Part of a small language model's weights.
Size: 9 layers, width 512, 8 heads of 64, MLP 4096 tanh GELU, vocabulary 32768, 65M parameters.
Architecture: LayerNorm before each block, learned positions, biases on query, key and value, tied embeddings, normalized queries and keys.
Training: 512M tokens, 3904 steps.
Each number is 500 + 50 x the weight over its row's rms, rounded and kept within 0 to 999. Layers, rows and columns count from 0. Numbers have three digits each. The size before them is the row's rms in percent of the matrix's.

# k: layer 2 attention key, 512x512, rms 0.12, rows 312-347, columns 256-319
# q: layer 2 attention query, 512x512, rms 0.141, rows 313-348, columns 256-319
# v: layer 2 attention value, 512x512, rms 0.153, rows 256-319, columns 256-319
# o: layer 2 attention output (transposed), 512x512, rms 0.138, rows 256-319, columns 256-319
k312 073:499612405521457463509407549534469573522477524482477579500438483504515460526449383466536441553500558469509557414496495520484506541513472441431529526483543473437412501485498531533428522535501533
q313 080:552497459592535564443497499453535505359521481575427496403591464454586570520466499411553522479474430510552629616436540463496481538496433499528447443522519519528497581486471537529513467500547539
k313 083:506551598460408505518416496540481440514575428516420552495460466639482541506484549486432477458493582510525564394428459421621426472533490432483520566562547510467486479419393468466458538522504541
q314 080:446476498541526498526507462438513508599507529516454486515423574543479474546473554478501554471547533484536491510573513557455608527409538492479499506505560534479555513435460518464531452443519445
k314 081:447443467410481490484556464529491491452431562459496431516473456408490546485441524509538451517518479605467488557496538540317547538562569476494447373545411465509498564562550526570502640539538437
q315 075:472559465552490501467493479502556487564514498521532473447508450467501574579498470468545486567615437589477451533530521592558526561499514575535368553481471568511522582398580596507529510505511482
k315 069:539445459487405488461396500470489532444522444639445536481463564494483528492437595484509571437423519489491506447480441507596466517512477539425474557461455536538466570496460450482481596533391516
q316 078:413536538432568502459525463513539418408560411478576499535576505541502502511526511454467468494403522484513542501435492502484433456485474480471431400467453513480488408389510400483522576538431564
k316 077:429579490527503530513560533511554523593480544384510518552445490534440409568481473472450539546494611469449514411490563534508527494545519416524506452518408438442502544434455490453415467585559515
q317 100:509530534492456599489486508518584481516441472457516558491458474409535406560550567532447443456561496510531567522505496519550545553632473487569497486456447566442451497519419539582499530475492545
k317 082:521441428598408575488468473489526415556506501472524435568498510466526535517470445424523499583534566529543434433486512544578481488668578502565462534483493503456463544507505453475445556460412497
q318 080:465562473441549535447457538528540555515476461466569397550507446424431561446551536546502505514443417504390438523476514479531438467469490458531468534585527450518447513480531470498508502495568483
k318 090:514409611593491553521445397449528539548569408469492415455509433541496490488616553644511486538506506406512517469505461436477507447516489618547553475575518516541499461530538481485540482510450479
q319 085:624594494426482516554560487566509477466459435502385565493527588476559490566497503551464439497476423423529502411556536530487481548572571507510539595454479492481501533464603539526516538537543554
k319 083:511439511450464512570416626493472485474542409621550524465457525488513468503505459491433396443422419401548457506483457496599375513442533423477503561536504472404499507437458562495469458406464569
v256 076:454522522438432443426523414514462544452471453462509493404560542523482434524464507505486465472455559421542466468466548547585485438517517522529498568577521481479502452498419523444548349462457561
o256 069:519484529537579552501407426529577470509490461558403494449506451516453536421568568420499570469496531514523474521546435462471487548470404534506512485536572507551456421471563509551473494542600536
v257 079:546447483432395525474422504539451545522546588463524471584520536606461541573604480560517429524495527593512549495457456595561479538539508468438520501490450530511558499494434516610463456446462510
o257 068:504525468467532529503466513487491527462534489531515516539474540488536480463354406535409521420593604416531516462484470478501571447441496487504495572499499486551508458493544405445436565549483480
v258 073:430582522477456530457507580480438415515488448564457561543471340453446518465429582524443481427501522475461465547507448424482557492401521461365491513530468437451517514524604394548466488481591551
o258 075:516493565456569471534452485453485493490521521465475430460469532486528508511522460513548622485520499567484542397594553450506420458523543514591518496557490579453493488596505550520512510507482513
v259 078:512534575420591508528469487505496453565515522457540493461443519467496532522502575433407448576465493503526492463517624471468473454409480475479395461592461462374498427593519473459432636482436486
o259 075:473410431524565402526498446472536514446539567546561530554489475483522479514496569629515524390494519471493471599489495527510486538505466574551615580438526488629536559504467533520526380539550528
v260 069:575510518561437458583555467541401433481464490452468450488514468494477531573507451489552576499473427464486548523475438472604546492507493554504551498508467489498521536474496474508638429494454524
o260 075:524528519390551543415525591467513534559456507432431459473416515565490411355575469493503486486440426540436495533558472579464548553515544496393437532496392516470514494460530518531532463467550373
v261 078:526554517497395415491547460491398559547510383456397575545535470524445532462545464531511508473591484510588463443541358476428505496529487464543504578474500438514564536437473579543530483452530448
o261 082:455477477486463560480481481576423526496525430519522456471428490408482571502560475584404570552452482532404525538435523467508488466483468519452388438509523562550443490621569458480520443352490524
v262 069:569569484373452541580478405563487483555568571544539505542473530504441471472531496459468429469535559472506489513399503526428483470457462438479559496571519543436430524540522451506504476520514499
o262 074:447440506462564555539472565493529549563412514510481448478498569594539391562432498461513438466406439528478494505492489471496493437462555526577477522433539470534517483470467520487458623548461521
v263 075:511519505512501418501478442473388480491510513536524454542394569512476543558569517549588582468514378528414477586531502525382463508569446479476497513412457406585498471481486479583470559394491538
o263 077:516512534543426554461570573597504573508498426424436448579581503410479486504466379540468525524442596478575601532523450447541513535503515479487457416549476617477524479553537482390416521458498418
v264 080:569481538461449528484452447454474594602445582478440513450492570584592521549454450553560510496569321487548482528383448526445532475442517436521511511535563531540498448543497586402464445542497532
o264 079:404437510419570462460555507487484463505547512536462467524491352575410504474552585484516434444484523493517508454512492522520487441527444538443532517454522494559522503494516484587493531444496468
v265 081:540578444493527508530507489542553430437459460473524477459435435435434532471472579552453456469439641443404443526415454441510484438464557484506549543483502552537431513483479489531577540449614541
o265 080:507418549628503478457450478448515610551474430599465505468444565462592450610539464491454468466551484490560535477551556505597520540487499470575516544449506458409570470450555565466399467552488592
v266 077:558429519482483500526490625489478533526524485410467394494514482499498575389516449426534508560530438528512540580476488519304527573512467565410473538407553556522450549516463584558523454502481461
o266 080:481555464458486513433475474491480445460419615473526504574518467514547506533474506574516444479477590498581501480529491531495528515528530495515472457471496434514519450486472474510573442575473493
v267 083:454553562581410523482523451458453416496492476472471431643500582504499504609518461542530546524628513534498553547545439511499552446522445521443597490507474569579514545440471484487477469537590361
o267 073:482490504440519544490454542526534544478507505482444516448453505416465497431520524586481529543452572494503542528507522483407456520627454505456454471563544515541504501507490477478510450438403537
v268 074:466547495555483479643552414464555446454544596458462481507606470473583397470466466554492542557552502442523485485407497459490470433521535558496491508474625540453445527530538507468489497505475526
o268 080:466459509392564503486550475519508476528472543594519513414444506519482504569458505433480374469443456470444337417510538514543557480506469482522555449471524417520538425442440605615480495550535486
v269 072:459600525507490478406507536608473537612526475427583574492428558456488550476515453486490469545540494618464490460493551507533575453443458575494549483516548517468474571519509516453514473544503436
o269 075:528396465421538548605492545445478533455496670544476455508528512585490382565414526560479407533502454427537497493500518521423520457537388468512499484464487541483490432505510480539418578476471493
v270 083:505495513483562463526537494463483507432396490441405470502413454502487518523495520491581615535455461544583545480494461529529452483536442540523459586392425527498483508475461550635437563442479467
o270 070:619458594493441507479574419541450496481463527482535496536567427548539433466440367497446512522490485528596515474576518541499556501466463542512573506506454454497438492464528563445526438437531540
v271 080:486531584448428535476516496511599568501491456515495557495514415475489498489509449481495495461468574453572689474558483444576480557538407504549494510467504405540458501495484461496602451520558564
o271 076:484494496479469509509439459493476447520505559536520472523494595511520618511500482504442639482517461516517402574523594557515489559382567478481459402497548525478528415437532544487440535521489489
v272 081:468555519539563451531476459468466503505542568538451467546500529567440521513503444519469475469437435569471467547509524517486536530539494539552544470573498554543443584504493539414463527586480538
o272 075:480456426430534546546472576471599413467530575467528469511468503494537516520504544427533428569431552448612400434426488532544429445511538435425526474469492509514560465487441482545461508478453409
v273 073:456521446453484405454475506522448543531487536407404475599644481541548522533474465489514465545502535532466489462508433541481488471578495523522478524544589548491509544576369444396568514532435438
o273 077:566552471526480575512489568513426442479558468522548521515505481496563402473493569475586428540498507440485574420421500568389426466528461489520525471426420487527489539524547511548487518548473577
v274 080:500494487426516401505542450506430424554558516524513550506511656457499449475510518427557492512437564499466498583460521527496527539484454469548465542509501559476496511607468536566487449470517407
o274 075:533497460445523550577466462433522533443533446490502489404532437498522521475506566560432487503538482538488532485427522519520511468521524484511532396568523350496562492450543447466562508539469584
v275 082:503535479457455475566433471455531568470560585447456399553508461431451519460468539498511426446450500485498495557506421520456428429472512439492452425485544503547538495466480472516472478491524424
o275 085:429469530548479540501528507538442414467582444426408487576528561527551490442422454500549563466500563439497617494539479473424553490455407547455504495551373562554425539521506439512460541481404473
v276 081:506515478508466507517489494416396519550583584569447504495448460474527477456519413522526566560491461549585508559449441553440538536491500542483510448514424505483513533563534485544438484447512491
o276 082:444486465497565453424515521516415433468506467452494473542493410544429502493557484472437524469539530456413516465427487470445425475540473502425519483444483551559479455429428409436529476500489471
v277 079:522556514549496503425488551510500529553529410448436528474466526546544477568533538513460566439416460466521531491548578440550531500443483464502533558489479482537538523435474479417536448472609501
o277 077:531442494465421493489574484485466473450559536517529520534476459498436522477561481539494510493621531409481477464552455535482488493557440550593500495490503496387523457554523513628519559562480602
v278 076:541536535477500554522393514511432531491556556446489515632573522482575459514574419478479463567568542486552544437516464599429512537483415529472614453616430414508470467456593471439541511525578586
o278 081:432551534515539477434532498439596467591478495463556467475529614501504478486464428521505466428445496531407500500444555521513559441542476468533371485440568591550505461538469466509470590510453458
v279 078:440444512433484501606522413518594537462535533601526532441436516525548406439419552522517556472420462496474530513502404505594496524571540467533573607463586507535564408435445463470542522470462530
o279 078:480474553556546572356446474530438496560470464499452548446473530472457468553511429493473598490591542512629508548598564447582518437483523443510410430562466530443357556497565637527490512552578505
v280 076:584408503483519496502566493485481578460517502552562466491479535487456515505545526468489438412459518483599479492598489420466451470425528446465556554442490605513552542473485499444512515530501422
o280 072:475391496433486528468471513537494409437423534563463503363545380537450528569464564465466649594507569479450536523501460474502479513521457576424528502594420497450454471453443463545461465470467490
v281 080:480581461540505536458459495592481477608507476495549588394433582524452397430535518480445477453462480517590507583492520452519374475459502490508451504546422497434530501484497459471449494504559568
o281 088:590485517556462429511493504469517579398535503580465430468504447480480511548567561516438525521535476414449518474458513459505579457472520461534571565496585477462514663476479526510502491533516535
v282 075:429505485524467386434454578510503526506413438457461584503449428550489473420542555425500528581473500439449502524546480489527463485551464530456496462587446498476444462527544607456556446521544498
o282 074:543438418502480597473525459526437530445517494437536503532547539443473503468488497587513540447614508595482512597486478531501465583418534519497429443381443524546668437457502429561545492422533467
v283 078:488543532530562511537481479522497493549537564523519497568449519547457494524492438551461435469490530597487542458543440613519453542596395520500364587483524474466577448431463414488417494462443537
o283 080:486458531479534527541485591442493379449560503555513489530549469476460476616402471499501462519398545515519528402481502456465521402609512536549633447545504526497436549544452515536455561505486443
v284 081:556491435456497474594515511510433519456489560545562438641532436483480442498458538574438533552490585490543498547538505500484511535508496572488555545505526498460528529484596470594507536538477553
o284 083:598497541533606514473542529545575507564453555495499568470555539555576492646388445477472395462539518409493508513463533545519515435584508500493515443399530481421492473477471405464457547539429483
v285 080:505441528571460473441448517597422510435474456512503436540540459503483515487529519474489389490417442458532511492625522467571515439486530453488522518525494454553545377445534460557514434524549464
o285 077:539469473519495438531482484458583472457535459460559457424427589429540483488521497464428604494566523479519504547523459462492488576541480498492416509474519535312493559602541564467476488421548483
v286 077:534553503517646435424537451559594519494523479497490523589554532441412478386542414458415461484540555410425549539518554514446541523483537488428453507479506520459453586517490367537561470612476533
o286 079:496543414516442517447504517555523456451487589475549504505509431505558432523538550555503403551468465608554484505500508450545448512513450510477556432489488435532519450508493508510475601565456503
v287 085:489569467484491556510466516494552455524555421440519536450494486528559456485512499544550393589467542516539505489512624548456423467456550468525445428493495480501561450582437434484468479463426533
o287 071:524565436540504451473529563494514497460499603518511471635523479475551518496558466495498462437478455540480572445390542594427535477540473543490576566421572479492491592487503485386509515460529477
v288 080:446504559517591475412484433474511477462451465419395476509520558408433506550505516409494445421448526511575552507560438543481442427505522421508453389561457534503536510501503540521408501476427473
o288 080:469577509460461539462520545550487442455463461542597519514453492462471508449514537479429595486544556510479459439489549443440493570539498441530568514521531541435518460532473491599476463478549463
v289 072:541383500463495495543486536513442450467479483377449465541525459460528551494472510447531465464469518552449543511507556503429487587460497510581522492480559542482449606487482555551579641437496542
o289 070:420595520547523494530474495543547449463454521579475550509458512538540455570521391533462592493461491482468516446482472471588527396549548456489535564455469417520508406430461420516526397546438461
v290 078:564419514583438544563456481429472428408488315518475446445537540519451498464435433495483587531438517547434484460544512602463435567520391532537451556481445467597588455512541424544501447458554456
o290 078:500609487503480412452535587587486620478552565511488567576492547542616541464466515557424483451575496483570555594499513581462574533507555493423405453578471510511482453521501537519491531423463544
v291 077:489438503522538508543524507447484576515563443447472430521518519494624512515437461442495573548512494515522481488548532441487487592560581484553519522426536585508502489487489539512581493413494566
o291 070:490533552473521505508510485577437335457412593543494557501474447540502484476511508374437468435462447492489494455380556506522523444536526450452451471459458465477479544487454493467431493550452473
v292 081:573488481555432471512462404521500465549438425441482496543495502475407462536493485436523548529597527423466473491543506517589565499501484512505452424465548678524467459475444425377459471471461523
o292 081:482546485557543506491493463460545544529510503453495442541506516462514512495622584575462463477563429491409579592462473577413458480514505456451486541505499366568541608576565463511552448495483429
v293 076:408536540531523490524509558466532511505466496472450519608490544554468455440418536499572520583503486601510493465541460534485585500461392531493448459417455492500475463555442521483499465500419463
o293 072:557516501503398561459568505537497419531520553413580460570447527458564557486569520488521513475540421517481503427467499465472497517514564568580515542498543521538601521426548457482447533519564529
v294 074:472535478472560505518520413484430527502533541548421446488504513539482536479452510488550514541505532459565536476380467585506506448531524543578517453469380485485423505571532522554535570490445513
o294 078:476511527442562465544580568486536456464493564484559595442507513428478517545549538389507509458463438542475447428517547438421526551498535444434484439523589429534531490500404472477571488511468605
v295 076:505521474490437546535601539422481480548481455476474428547567511464552452459461484479486469524487459455460537543476483399515551452486454492584502437516558585503522456577422513449490497472397470
o295 071:530452499383576452475463450561503468499466603497477536496443555542472529468472457635508451531453482533517533502552439621490426532538533482509436474498376428480463508568583488582474504514508436
v296 082:488558591506422423485442562508457593563556489579461468531505522515511533531559505482517593520509535588490457485544497498542486502475438496472485479599506481442604571397498585503445484477587542
o296 081:508530455643524504516595488530480502475447408402576551473485510425496478484508545431508556532456406536434522622571528453443491607511492486518484561480516507494440410477557580595640482514484511
v297 078:433482550475497494575478479600587511495552546448506571506447480472442544534537404536482410534429615507526462453524518495498511540485548519551483468452594510465427493499496505458472488445534501
o297 073:526528487467429548457470473444495456499472516581497506536498501547577432491484474483487484456453476554484522515471559535497443466469611477528547569445526415534563528434476445420524522585488486
v298 085:470449464513534453439450514574475546533502558519429634549460434576497481569514510523449494463529523538507463457490527544603466464508517527452555603461510486465535595508630557515467470512516494
o298 079:429501522460539554585445526484540366545465482527610497429502495567441538540483468512454484405459530371536488456472475462482497463557376484498531463514501523454484461390395407560544553549506498
v299 071:453537497554460471669587485421477498551518572518501393485431552576578588518352459493525600595523516513512463433491573509520544441469517506453536585534498559484453456537563426424518421444392459
o299 078:466481469486520463418504479521454494513554547443507604447561480455506366488477566507426404512397576470509536504484417480461476476486501516499380465450506517512510541491415421538484568561534431
v300 074:486626477459467589531495509544470417517513492387497529476422466478547571418470426531478470487486545496636563551414482477466493480583428414507462527474422464490544463439481483462521545472558432
o300 075:516440567472587450439554474460534517446442415472545516440523509480552541521521461513450597485539440539401449494525539537509564518439570492457490484509504463478461546478591453443469494476436584
v301 081:470591465533512513473570397572470463487491482452493472623465492413534500471492549514535551500513528492541551548445460634425601490449444561529518495495552484514452538561503435377576481595536534
o301 080:482436465460522516539501492482559540551511533553440497495488534531429453428468475500489422473477484493402471502502535423558468561465408459506528559479442486477500493527483404559458580445384450
v302 077:481511528506501401557405526399455416453484485454561464598502573506534452595497587493557501497485513612481561546481523455480480454449410469507517530433454408453637423606511535514527470520504528
o302 079:554597442516371517504584513616500568458556482452426440544556548451500485398476454548415489513495467489572472570504434554440457558590562510394424474490537501489497534620481454427505562496497490
v303 076:495520527515521488569529589500514513481570602529555500449484450558498523544475421545523492442544436471481495458526471469450491473419538467526524521519644388520515573461512536511432619484492506
o303 077:481459595445534537553454455592506409523422522597499528551537529449522399512492497481519563414486539479563463570512543517542480481549513532532529544426409627488499422424463438501528424482490538
v304 078:549494460414493544485459422539543503531468531542527435473466562551573512523492615431499448510512398512441474602475512460454569504480585485462613473540461440524438486580434484451535559559454463
o304 080:392390482435490485521558512409513493522531496538472564419517374462439528458510529489613448418526538442549573444496553555550472469447448620505457529541582469547509457444454563568462486506497545
v305 077:573520440467489508596499505456552481515464568496508493450558543547491506511422456480471453526440566482462495548519574540424491505465473479570564554540490560496501467548564478527600632491415499
o305 073:385468503434488505485577559535431460442465576554513535506463465550456408490471503514557584455457425473577523437539466461530498496490416571476448500500500564486486534377520521510392468476487399
v306 068:495515483497507478505493496484436472536463543507461566493596574465512446535499530505502494538517466507468579465466550467508561486488494484525463516522514535332509503552551471477575570499496482
o306 070:453507440462483533432482459509511503471507523467505457439433429581511519438519535504559541515507460502482517573474375516485492526474485439488480512420423485612488500551499461500419522447507494
v307 072:499560391470483516462494532365472475391445480482524444527613537475551488499493470570500420542487546593472465542483388460472442473407509504525557529510517593558485524574483622508442544473390464
o307 075:505427492502430472469538377597501529538555631434473563502446480533441384425439603451471474468502485502441466510498551494398528439545543456408408448509513451465518495518557463483508529524535484
v308 083:462516555574498549476434542534457602454437554633576484527404391561504503514496495474445455497427536495502507460436528454571469585502543515414535490540534351495537538447473531481607528569501435
o308 081:432471456497484442499434449469512428486442407484476571426507497484413524557510464526539603475484463449450510534508475483451561479449518517519552538458524571472483510459528537562430446487520571
v309 078:491518449471516542539569526587599542493427479554490517462385548584520508404526498443469456460464555543536518484498475477559554554449536553449484438519484501428411433357470496507479520623482523
o309 077:439521523561471474504476467448439506467515503544497532440539441419473535526508635411532514520516451496470442481569529489549466510444443470466485591507497560495503566523540514523536510445565439
v310 077:495454538534573520528540504531490525562536428534501462511524442497417593489450476467525560441523465501490456470505480499489538462518456542577485550471474480590452504469587528504531460424473393
o310 075:478535534535496416523527466558462556459465437430493515468490488474560498548511556504507541515498530574408521478519514524542489601576412494455454451594492535467576550565492539449525440515577568
v311 074:495502445545571508532601493512486453531455525530527531463389453568495444535411594522499554483519599466535537526573532498598526529515490533489555480471526498503456532429456528489402436548436557
o311 079:462437519499483458474398478520549495499587563476413483446493492506498506497601435474468532461527502467538403530485503474513483529543436522485494474541515519489506453503554528573532487480557437
v312 072:479592404504397455552565467557502494499415437495503501549484474501616486564498493609548513553551558486510458463460430525411523472478500543448486445473487463563471541409557477441481559517529544
o312 076:575440536573564514435491448492519537530536479478447538561443551466468529510550470433459476423521474441545432477558585492545430533466429470461471533581546536520537409552480565500468383474470493
v313 071:572538504545545615499518481471565532498559577450607558470545470471483491565568509525460481471450467406420409503654545520549532465486551508551547513516529514498435536448578477436600590494545448
o313 076:401411410476565384492476468461530496495592446557455525430360571494469557568504498490525555435493541472533570444476453430463494574500464486580536527494480546553450510428438544568442420487516503
v314 076:474550522588405481513448500462435509566449462517476502550575473523485507556514577469577594486521516619499467574501398549491504522508491542505502496503539562558502555453559380509558523533566484
o314 080:508558468499521488471453515485498578491543531528456447527465497432534466375506477550435492477457444467491464484571504399409490495519378551408490572526512497560503492537498487517563429438498499
v315 078:447458514478552554454439592442496566457567489586535555490502502505468547519549468438493543464570538552485439483624536480555559508478505484452584500544482464488536537391510520507618559443574523
o315 077:428453470501450516543537427552456500435477444505541466441465488456396507490568530509475575514498532395448430494538484390485369538561394516467487558506461543485476518529545472559424511489502430
v316 076:607451540470498515491511463552543515468480508540525576451469530491511488523392567488472446457527590468482518476534592514580527462524513471495584545371498506547512541487511621557544563541576567
o316 080:421471463544520425502440420518538493527467439546488490494502449489472502488589436421511493562542428451496512482558496450572535494419439470526536583620547462420517446415536505568575470553470483
v317 081:570496504523481471526440578551467601545499550507496455539408474550561578588562507559521539455419443539559617491513449448509492488434436507439595505434518486519501589409494508512443509497485430
o317 072:421523611454522590470572568594504398514452452499482515448545594450511487494474497451550507455477493518452529460531500531429535538490553452485459527511478450428505511617456556466520543479581571
v318 077:459447471522448453501517420386495488412513467456462441549499460545582552561477530472509556546507462550571609545567545498499508531510507494467406526469411440487592351612487487573560501542492452
o318 077:538539480514470517502507572546440528477519435495450536600506518441469452487540482571506501520501512590409507522501453446415468563521512495416432457492522519644406541575454492358440392373466465
v319 078:521468455609484574515483454465469558495530589540511493638430538418468485550547484529536434521514497500578464505551450489412496556481437512481487450431493568572430511559540445479543516548553519
o319 076:415566456413438494550539536478566562489526447437447456592496555558556510642483478566412563448533466464481518449502483511524515449532502500529550621478572494536539488515468430534350510502544522
q320 084:589577543511504531500467525443493497491437396488594473504523517482394408548503517504472482493421452525518464478472406631471500484552537525465509558492437459481399465548421476474440545478479550
k320 088:454516500413500475466546617531458540535483537449587510457516472447526478590425539484553509487459440550501530459507500414454482470476602539606537479515500404416525423470568583436551514393441481
q321 087:505519403531532433550503474474428474552400576542563517579462388505477511523497529534570573536509499504443554427447492534462487553415524475517440519432438367485497473506514576457526412484458462
k321 086:444497493448482530557554493446394450495518461583457465438565428412498489438532506481486502518572470491428504483452596488519532563502489461482474517542574525487487439470458494524456528551456483
q322 084:446441580525454462490481459458436493456497468400531509475521510450578454532473518523357502573452518539510559528461492480528438344493517454463495375466434520505532448520633443401578524546541346
k322 079:530514471488434527488560530460466512525541567528432500487428492557443509579480510498449576550460558421504476503492545483470438446605481424524587473456541520476474515470496450517510533588534585
q323 082:410483482515490479505435431454567471587466511413554384430558512524448559483541603573550498438543391576448544508543487491436460542507460466486508474481468514546525437490570563479533497446530516
k323 082:476536449420393539406508569480541465477545468550559609548442523547436634521539460450568502571415499523516568553524558559467555549524492501499491417514379529516540465512416491558481434561584525
q324 086:446532548504556447436545420489537534573532527570509403503501504462559479449455498572417430482429509444509450485500558478524499501501499586458471484506539584508496571537542470534563558486468549
k324 086:418487552534488591466527482534493494499441508596490428400465493435539502478394502544515497420437472430386448486574453479581463402454486484442503557490417436477471468479493449521485593503472478
q325 088:592596449462523456563633516426439489532482528539557466654548431469530521497515505492531390464437496507520517435506503468557549455461476561503543530480485462562539431506443425417516542458441501
k325 086:489537439522491452492502515516578470501408543505537579437484462618452487488414448438579518533478516568490582500510450521539380588487447461557479459446505402539490518439456387402507489512541474
q326 082:510511495383530575465409499488518419657488493485519532440548467499439518454490485464473463477406503500411431468523497540497537566540536511467553520495540515486506459474543560553464514522484592
k326 088:470413520533441491462572522457521494429431426527491566477414385451458532490449579438499504468455507464492497477472471567471617543447548511588495480429387479521509507495417515458448465494500461
q327 085:482477456519483537415440527486576533540487509437498464422510458520521436498503536550470508569472462502440490558506507589513482430444495453461503491485471505527530506467474419526494473543574442
k327 079:508466511455547543433515453469523465573473563543504518522530563569473425525467504423541514398492463427419472443486522453512569541551552527511563532532436446621559396453499464494509551547560505
q328 090:515526599573546476513490494512480463512483478479515543541457457459544406605415550460487501577517506432547452445442449551534510380499478431512519581472504471465487532355486485492483397628604515
k328 096:471393538485555443508401441599444522462468481514470440557495495471477400522530575538536449510542549447502570579509429465514537570446423504424557447447589448649427575443540540454463475521495502
q329 093:506529611614570444491524552552497501483452565568452496535495456476509565588491588512537546550445511481487451553410503591398492566516497547533499492525555591627509446484565550551555505523485479
k329 086:532523470490558511545494546561460475454556472462589515532524456466511554422533551545488508625507502448452455500433477494498441599544581546455484493480532583513484420546537549625631473498498522
q330 082:442499496485468487555504477465543528495545480502455501552482480516441463546550451493565442548498509457471507430436563553526494529489503477552414493481527525534540551585499441621520592417603438
k330 086:454482499482490506416433626458523533512463539475552478410473448598506515536488460415492485517420562563489470423483479550520464537533581558563522514514530492621535464440476523451451485577498543
q331 086:503527424549484513486512553558545680468421534509522506627537442653471375465529443553538453445500474515405539477475490533460489524545506486486508530545457488570538417443470425411428514524415538
k331 085:517467497542443530538538523420614514522512498465546529600492547544493518523539443477507469433508457565479553495554530432511403450514554493576511469532533497529526494462476491439484435477500494
q332 087:584570493479522488541567599522509568513463522484476519344531509471541407591448532511487461501499514517567504432464520531504509469501489482479526454390523524407521508579476537508487645549509498
k332 084:477526440483628505551553504459487465649466541567505429495600438508531527623539475516563481423494565448463440438528473489470511621552536539580498527399494509431495501506557492462488481447437550
q333 086:498481462557446526514456427438449530371614556461474415541547520559510411492485466468503484484471481372492469481488542557436507457646454545458491436510489503543573510463520431474484475552464507
k333 089:471458524415501522563433555535463468500510504549583563513565500541514571461513489466509452474466451432507468523552472552484479496353411509457516515493476441561474520412516516472456534524555510
q334 089:500518566421533571547551528450530484522500648572502537495432468468522465552511471514511479481441516504576472482504512591476570484472533524637534484475566510456568458460491544558558602550497566
k334 084:445593437399531495469530483494536553464507378416506637428477429518444440436443444432528566533573421528493556450435416502488486486471461470462531503436504503417551421471488536462527528490489484
q335 079:562532471505505387506510446539516446541451552550570502484523366476500506407417510533535498414481548607465458535622494529445529560572499499471488556534490430531403503429562537415468482485482536
k335 077:539566448443517636573393509460472529420509464483520449552638510540519469471472530542557505548491490446599524541493405503514476492516546546382529473388586521615527487477553550501492524496500454
q336 090:496471490513459492578516437511496493537375495539611538593482390443541429508484523518493491484465467513528479498606432531518486515571485494480519428394514492412477472515438544427473601537413459
k336 092:539440509541479522570459411563622506539434472522569624495460432513441469528503502454516453464432483519458522433522494487544458440449461533587607524479456511516501546538511480553474503413531519
q337 077:488524511523517619547465502505544493492422519434456487445392596489496499518527495493450437492536531462593436592509502498494529417552505518419495523508451473487555567491532568555412447456428554
k337 076:566501527465532511629482520566460515517501477498415488495449557415509490433541463443557470458576489466529475519494529403521415478492500426525499509576509423520590560509557508504418528452397430
q338 089:530468531454485489579527487475530460405534480403542499433552500573541420526492557478446498494410543489506452539576622532497417489571480512389534432404409508417606495480525486463486407452440545
k338 087:538523507562457490377473549437524465474402489399533478476508478516497447457492498471514555481499618521539479483495467485443568425467514575424452508521439556502514555448520414425523493501445494
q339 084:531551475468451557534585501405549467465568505447476547459459506552530490581550506543541401518560490478598620476460504547492541409454509547529507408512538457524546563502468482514525403471452448
k339 093:590525505599455506496432503552475515449473607431501493508426497537496496436498385455526531465424615596596450484448532582537459473381547577523554465553408437499389555511532474512506430567554496
q340 092:466365447524525516550538424469552476519463550445541545524534557536432497536555596465508491545500612492482508523557497530523464496522491486515554510512569494500433403522540498506381455468438444
k340 090:539531533541458435474518546499505472497528430552511515558489558475539570440541604536496571502507483597479435486586571500571414460464490462567475542504470398498487556491515483424488516521542460
q341 094:501569524526456571544479546551549477578430513519601468502590517579458473562521507468501500530479469517488454491621432434500477439493416491503508454517519512423545553577467506453512518429498525
k341 089:577480466533372555499543535503517526435448560560491561439477510541505554514507400584468460404634445503463484539537594488468494474478515519576498487522534529524536462540589476551530571480515534
q342 084:434498472594487466498491447458527585479525478534389472462458566557520445520506450558537488550505511520501553548505541352532545442382426477554549458551467463517537398549490511540463440464609470
k342 088:445584404549535489485475564500518533473443466424494520521550477498569536498513479523492538401447401443452498580480520645507497563532484390469497473485401548547496535495473498579528464471479431
q343 086:530529580490509587526544557506518381539458449582608505455482478472439433438411483477502485493488532567510520488558415536551477516498514551530444498512554535469478476478432483471512550587432476
k343 086:428448425461478466549493479516509485509450488452448497444449550472523433546550530490603518460471471547507420460452420441560519510380475500476522532421516484403521464368531481479469532429531446
q344 088:479533538506481467477584493534506417599491574493527516486544487504527498451510493513535433454523460527475540494497551569475433431562551390487570484415443567427523568488512438452483469467472459
k344 093:519455500487462485497428478468514442516474511456504487536486448440492353537499459504605437482529556583494464441595461452480493530547503405554553414541544469527507534482570464521519458502537589
q345 083:519503526561415479522544523515523460479522439490514495460439560551412473541472357505543532445563475313520502523550546515470450530434454485535500501430367473443597433535473504488504493528489442
k345 085:490562564600483495534452499491513501536451531389513495482456498521566511538483487524498504451458601476488539528539466493477437511434489449560516517469431519559461521535430433472459505532525455
q346 091:585551541441518579476490454520537463475388514532496527537513438498552495475469431484470455480429536493490467454488532520530503479481377509443483496455489468472456555446483518448469563572469600
k346 128:487505519464486494522486440507505613495420541475533525515495499541450529568441547414462478466486517566489526546509500551489514473542539513483511421466535493485535512549604518416551561524528478
q347 089:396520487548520459456486563545508449502498565483513528414539462597578513429516520480474487549516572500554448553466486416572592480492482486548475477518461511523436596609603579516490457577474518
k347 085:578510484501583512450544525512474478470465472501477499389519569518439531549539423526511577519437415507544504524443477545538522490522572441559464461543521538408544461358426442494509603449406486
q348 084:539483499482564612540511548478502551469589478524471489415529472577444540502493402452477460509488515400523460464384453478508519494559405494555507474484495472475505477389459508472581487471501536